{
  "num_attention_heads": 4,
  "head_dim": 32,
  "norm": "rmsnorm",
  "norm_place": "pre",
  "init_std_up": 0.0648,
  "optimizer": "adamw",
  "weight_decay": 0.092,
  "schedule": "wsd",
  "decay_fraction": 1.0,
  "max_steps": 6320
}
Each number is 128 + 32 x the weight over its row's rms, rounded and kept within 0 to 255. Layers, rows and columns count from 0. Numbers have three digits each. The size before them is the row's rms in percent of the matrix's.

# layer 7 MLP down, 128x320, rms 0.0677, rows 87-127, columns 160-319
102:101170112124147109096125163081134143109153100115093096100109102132031074051080128153053062128124087180119154147142101121131146151124201119135167129129152164136100114109002146136140171133128124143103113149115029189147096129100133062155119144105108147134165127121156165104113132151118118105149058119074150116136142120180066077131115131126121127138113180158134093097165108097186149164157093146081122193120162107049085176111144138130197110033164156139162107134116100141202105147103117
099:172181146147132044142122152113142116100139167192068143137084119132135103158106151147097068165150174154092103120122090094128112133114151129099129165089154135154085160141125166178162157108123071106143118114144136095188089112139102189125095120141139081100115158105116088130186129126157168103146111146106137095139152129142187091051153135115148115145071077124140121125167103074161151112141056119093090104083111091071109123168095137105093050083086121201147108129196112131112151141139099
094:148164099126079129085128123104139187214112088137130160145160105141140128127126155110123151156137030130115103130179108182105104076156092192156101136144107042140143153170097127205121154108127133124080130181111103124105155203175128155125176140131104157129098155110153139117089152149133203139174095134147163137092098133136157141159104100145117129181151212145211044164097139157120127118156167149117096130118145115139078205161141075089115084163113161129158126147129083154145125081092127
094:113127156107153139144134200089146190072080156113104166148084163094166073105130165124135146132153181073095136082130134167128205136132115117188178147096116199113090107112093126142136197088166137105063125159137096099152172101112092122110138108147088091152122095065133128088102165101112116167167149136136108124159098112090150103155096101071168106082120125120187083161135148124129137077139160166156116156165210151145152120128071070110166151172111137142105148146122161114126161126159113
088:132153161057137138125130194102189123145130100181135110026104137098159118174165167109125167095120113161143106210122150091151176139085151192154137137118147106071174132146156111141135140097151177168102176118110106107110152157104138154160126101090146144156166135147154061162131091108157114152187098126100138087044154143168069154067123178125097170116146087119204133151122073133124082114158157125131126077148119168151126128127121178110073130092147191103095135053066164143176159204092103
101:105093114138186158146144172072125184186077130106134133103074155132141166124096142107174139124130126166157090155089147108088188152131060108073156112138149139166120107098192129115163091138098139157076174082141151150119167150095110111153167126071141176140105161119135156162148061079122109119146134125133096195089112098183134128156200108123087182149108081076064134188146113097166135120150129133121154158172110089156119163121113147127137145164085125133158162097132108104147086175189084
094:178152125180080113149130143128085108152129092100184133137105118091187157149120178132121090143153140194168142125124154164153160120101170127133079114167107106131208108184151167145050132109160113167154153131148135101143156155121117098159121118116123106123107154184141168131117197114073140163088105146141063167110128110162136100087088038163077118182115109166192109162215136146170108171132109123128109136123155124068126083162146107130084082162065102107157096075148164123147204075145130
094:088154102088121168188161129087106168124142107121079145167105139102111162180146190125056079108148126155092090132173087149142107108080115101046084133165155120156170147118093160150157182077112156163157061137117130137123098165094151140104097129047148118097124103142163128148162186192169090137138116115130125103163149107085084114146112157086090141137138143079076100173093129090086113143100121106133166156135143189163121114116087143085127160060185118141141131115108084151081106177126160
102:198126113109117113154120099129171123100117132143172168139114099171165121077171126087118169139158086130189189170150188161096063128074118108161082168154158114109206158113149141162124107107185067085167142127125140107097130137114129098149121124137117092190130118128159140126123079166143143149121093102147163098119139151124100139149154164121148116121155093117077083092150174153126137134174158113118105157213186136177096116104126116091115069165056058139190153142132188146139197075131157
096:098102158118135138154120060082164153151105154181141172080134190176011098135153109085138106112109111145106123096153179081096075119065072114107130083153126177132188143112119149159069084077100160160109102123146145133159085184112115149147126093110139110142118064167186140150099199127088117115167070101084124128128118115069145115080163080115137092149133099150105135173073155139078103103121138160119086131091132150164194116184088159111072125119143169115146181136080128088147155123108151
121:108178116126124123164138169143136109097152057097119145104111140194109122116121135191119098132142188134154164142107133086087176113124172163132144106133113167115120098111110130129148156169113066101141155159133115058124121107164134108180124147101086134113122117146120050111109165158122139140108122170056109123099117175126133136089147126131106165157110125135126200097109067060154162115152140110145155075064113137184078144105135111117140098139151124155151156096157147106145064141107198
095:136167127095162142121113165134174074107086085093109161122129131202105108176142100116165133145136146164064145158150172122090100094130114087147119096080148146160099113138150172066158093148090125156161143160116127117092094100117205131087133121121119156057124164145164091124124075121101135162155189079140147159091063094194104136088171156151151131092087042100058132223126106094119138206085162119096191187108139150144117156212150153108107169155115118095123172080101117155140110155116124
094:121141108146153138126176100175142136108177112173122158091115145111130151097161112118115117142124096158132112115148124118153116178136141066110118136099061135129112160114069123137119139113129175142056124140047100116136144125096163167086179137176055087184130085095135123094112057172086112122092072137110217116109106146167113098135136094095114179132129098152149075183122182110190098183096135120114150120172114163103109145171125114129101196143173096142179111147149046096105169126155092
091:207107164178097111153068135180129148177062166104074113096172136159160155159179110113104111055120153066149094108080171178051104131080127141093189144180100104156219124143192151103171071172130183127151174114084100133087105112100163109111119120100144118135130158177125131078056115089120123132150152136141144122115102071110162180095130098163125086100176112113103165088154149134145110142152128141143113088084100147098160117166096118117132130156132098176089080069142099128152173124112122
103:173136147127130108127162159115114081155127144139137141185113177121130149171090108116152122123130147140178075147102116074129111110109156104174175109120106130161112156101181155139138130130106121101128161154102131136182086118164112078111083129099161178080180155152124147132099125175116109223100066163148156167100087130111067159063125085150063106113142115146140101075081142174084058093135146120108114071148076128126131159175122120126120107222133144175163147174040096085083092118116150
094:109148189106106143184154084145124146183131167107124099110128097131149151124105166118126115041143068125096143152130160132107187186160095138169134075128099146133167092119107097113127107168080132149143054115090112147127122110072154126155162143155110058068102102129177142134117138091156129123144173144141100103129119194126129157166143118056094112146160131070017142119125155161144104175137185159129114181083090133131101162075125149188145119166156159131122103194109164108072179169149098
103:132138100089124138102192121148191152138144112136062205124132144141117075154128030176110126164180109155134140160123155136111151120117099182102062099115119128128142145156104178046126181084121080207159129173097095112151111152133139093115099173137152115142145089130110082137140135129161102136154086149092073130194121077122123148103092088113131122093076136121106150151168085084119166135045158086095108134126126117150130102184135103123083081086131145093131152084152132128151113129129131
161:131073146157107098159103158110189134123104117101064102120090159136134057149102133059149153138084115085165170115055162144080029214095115181150073125122068142142115111122136160162176159158232104159113200122183119108149143128116106113104099157130130186099116106107152103108162129104105078136086114065152104161116127137091111124112151102129147066121150156088156195121138108089144129142105125132140130091112115155130148107068105117166130062172118113111144097129157162140132112145133148
102:119108115125161162140148157114212096098132105126098134103112090125101142105066182147113095077122181126135078053147155085100132106169181174103142170123148174127095139151108177104105117107125048175138062100143208121125184142131127060191122178141127101129119138163136082148148088157098068080179148079120101179140074136126119077131114124129120118121152166151147170192164114131156134122146120187195141170122112164156109120177158136118133110136090059033110183195151096096103152124124117
099:113173149050171108167090141174167102153137152090087092167133066103087130127187137119194128148116087121169097089122101145130150111133150075118101124181096105127123150178128144094043115140101159094116119120174129110156099180125085130092120134171157161137115128134155138073081149105146135077141160082138139080092112089166109118185071161106205141097144131103130103107135190108129071081166124151158113104151157154118129121154153111131129124106140134114221192147150080090147154172149108
092:082125063119098109135140135103146145165120098083123140106106156106139141079105177095092173151132142147132130117145123115083150122127111141146106100165178072120098114129182118125042134078154129129128138128091126132133137115144126143156157084190125159107140159022106139179108110109144123168129092130136083121129134173065088145157123175142145099167122149062155125112167063154116127087145134101095086155088172073191118124142156179095084106138085160129154168112093153109139109089148178
111:190142192169150048084073145111139171155103103150160057071134095135187149165152164122108095111135169154079083114125065146152139090098171182124148040147118099131109149112119126147119171174103143142114140143062154130152166182170150064119142098152103122152078156100055134118105119189159101144075078151077119121082068125178165177145102148173120107138102161134119126149150136134156147093126117125119076148173134095087144135176141113073065079102160151138112151124082155177166149076132151
093:144099115122121106142161160124136113093125163121148157143132095170105107125112098134146113120146128158110121079097121089173124113126093124077090204108108045125163117120105107098138146153122130172093078148157073175138124138142089135122151086184131135079114127208169218130134128158152095065159112153175081147105087094062086072161101098098205103155146173122096095115097117166081137112141193072127108190132147090156132128115180079090175090147101107157167167136124140088102075109111114
099:100113166104123191144122112102103159075108138159102093167075082103066158110145124141155106118150097193123105133112124146110106098160106123109137225078112106193099162177120107138166129097134084106155171108142077108076054078094093189082119132132164123140126145126080098136101096111119167133120101105137118101163136109124122141106030176088172187112068094120115087147069139084157138161185167139163091109187131182115071164123092139135135164098129106125158115145115125164178119143178091
099:172079110139136173104171079140133103163170124105142155124140109139143106061094027070119157118161119095079125139090149089092119108132139138098176157131136126089106139183157235058085088155125100160171116129112140177185161177206118137187112163103109172130132104079123126170108074041123142154116149157120151177148121109110087143117134103132156150161096133119110174146131084136120142086171084114074184116099103121135095170124122135099131120138066120106124172116163150091136068154070125
103:091121167110131102108126137082136185098189121117131149120089105088169157094119080101094126142114095107139135086151126069097149133054132158161150122112180092055162156155155091050078119146086145111103133111156128088151190115113080110143106094128121111119126033151139081121121105133135120106098168106007152115122158113124077193129149117133163163156140142128151210114137143153137117151103095153142119110156146206160220124144164141103074101112128168120111166144210140152127100185104156
099:146109100046093110069129121131134098161168108160161114086124128151111071172203125112172152134075151094203201099164093141144132151143128119124116108119163134106129146174173091193160082105128145167129139117154114145080149139096111141118106205103129076202155140103078075142131150104109108159142126075111130127088129185100127138087131123173147129079124144157109100162110130164064118122106123141173154098106144106190172158188115140205058087070139150135092174116129173092143142129143095
089:116154103088171115147084134134095191121050082155141118182113156075126193133107202133075151099162136124152140056118112169165118109120109115108184190068084069208149125074135192159180110096161094121179178066105140093141194122122086161123116117131148082119106163189099176168132146192160143126127146115098122152138052123106155067167149123160141117132156111111191160106139106185136114123172133123124122168160173095193171130131138096142150110197135048098146131122190120126097163129128140
088:168126137158133106201080114170185071138101140051074157152179106055178121160075114135155114099132114111140144075119079087159152143092081180123105151142133134109160118107128065143113118120164140160162171165028154158126116150163142181093116141129153211134085159174154113136119113085109108093102167155123154144151132076109126124084187088164172092132212152173107122091160161119135099166101132150149112150152101086158116196152178166119114136117137146162123085098109132046136104102156145
112:048165077137154085160087176101173133126135120169109107132124143111041108142115117182112124125160133139099124164095137132144127092216137130086106104076039099157085092108138145118165153127132103119091110176137148154058104159090118131172173147116145094077142118085159048122076105145117133149163129131073144162150112114116109132079119120142098132154165141124070166160172106056155134179129111121116124157085123066130051142082082150157204170092112157103152151108136140185119075144080150
099:145117145179109110134140124165112099078142069115157099122145148107143168119100175089146124122072122126139142096196113173092159109096112117125185169178142148150074127096103099097144080142091105050146150109086065187077121138193058186136099076145096122108154126113120085142100140124112137112158160101125129144115147164107118125130165108122125096136146169105143151133119118200137157144119149220148131115076087126125168150152106110107150111131161142156098115143106126162218156105180075
089:123113139121132057070083122126062143104091144157155066137208097136169127154127114138124130106130080117108146106157094141119131042159070132137118117073090169170097109131182140166138108104131140128033085132183115174144145107116141133075204115086134111105165159118107149097122128132165173130137123098194126097121172090123131180143140110117174128145165093053131122193075160169076106147151157104121070111067158113076160091158148105118090140136122063152164092133111086115132082103119153
099:063100154107134119154110121115121145136157126135106095150103185076112160124195093109072100121083069103095138142137106106150099147167161098155169119131115088122125160134164144131163092139128080079125118048174164098120125135159131096125142149142197091193128173125076103165100075122137118131092164067117103091141170144100118176141108113089162163193107138097128148124151097120114114120160171171175154155151099124145091134063114107099132113090177134070118187104172194141184115103129098
100:189138127118131124177111179142100106115137131123129082171132123111157120142118144125150119157151100119205159096093090150149147120118184081087163080126086182140127060107130123139155196163101129051108212141153051142056164116167162085110117135130102181111107134152159147108153068120138101114139114104113117137083115183136152069140099193092167115101072092176174079114134060138191133095111138112113102118107089141132110166085186112129117117121129141164129152131123104150085142175096150
105:138125095138117112109069211098132068183074072110129157087092104069126098091133114117122108126151141145142164152087141182057117109109092155060167167104116136130169043105119099104159057119177089102111124138144172140115115096106173121134106084148168172148105177147127141133155129084095079154074152125177091176121179079103134146137126119085159132176145119109143155144115095150152118124146197110124128204119081087146140166102119098121144137101086182136054090136145148124084097072164113
095:160154136198186167121125121112109102181151145130072182100056154092173181163109169135088149143156111169117117131083061124170161174130159158166155120102143112125178105114114105107092125062143110077115140095135151100164142141148156117131103048191137189173110104143138105125180172102102156123068148141132127122190108112122106172103125118138094133131112139104122148131167078114074122127151089081110176067119112123092063093118081129175124103146167111113161126169130143104152131077145104
091:133196174104163081124185168119141182129139100110069127136132145182139141088121090154110103174160155104114080135194175147114133139112168127148126096104097154136160114079132135101167136128111148156185143170157067119176190133128086090137148142118040087111147128166091176145140060181108167137107114153143143151096151051159170171175126068136066168126130128136125126104153084112151111117156127076086112140191202134122127102134110107075151171170180120102106139098146149130095135126198119
113:034165088116182186164103154195122143108134084073186081117132130140116098136120123108123096139158173134156138184086067177082173149166143089151085098124099169152106106105130112113079177130109105156139147129123170124123142065177168108096114131110096186074089125056146131076153098145090146121089078133154101174135117123138234084145187123160158095082099113039086072112198114070130156115124102086156154176168124139159126152113081101109130093130122122093136185085108134135147179175158150
093:117106192138088133137137099103108086190110179114125059122070111084091125074123167100145180129120113119141134182101128174107084053136033195125108097102123105129055115118117162133145150071140102164082123157097067185173141149134119104067150101153112166154113180214122177165151150170125142135154149143180099155096127082083161112131150168156130166135134203123117189116093124103119135162159127145141107086098134130175145163126140110160121132030192129136152123100082151082148120066118086
093:167166117157144121087168072155135173132083223122102135097151036091123159143172129105097104069145121169050149137066113137069055129110216110139101140163085121100177133166167100130135100158143137140104140105155161143126161101177128143152126104108123134119082141109125156115189122091120161191098130191108092185104136102179142133106074136137074153156161122146151085120132109144117080112104063140103111103142162050117152157056131118122103120142094186133146107068137146135077085060128158
093:168137116143149170124131156092122140103154167191056113119093094154126110141101113134099100113185119123108113150113106089145088118178190078151101155145150132147115076106064163126127162189090164160132143147124086155159066180151071093137099121132137176145098090199120183109115095125153141125158099146201138112109135218131139114112096172160119143142079150105098103120099147143143157079108089094092088131118141148113187148198151110081067120077159082160157171142101097086143133105166147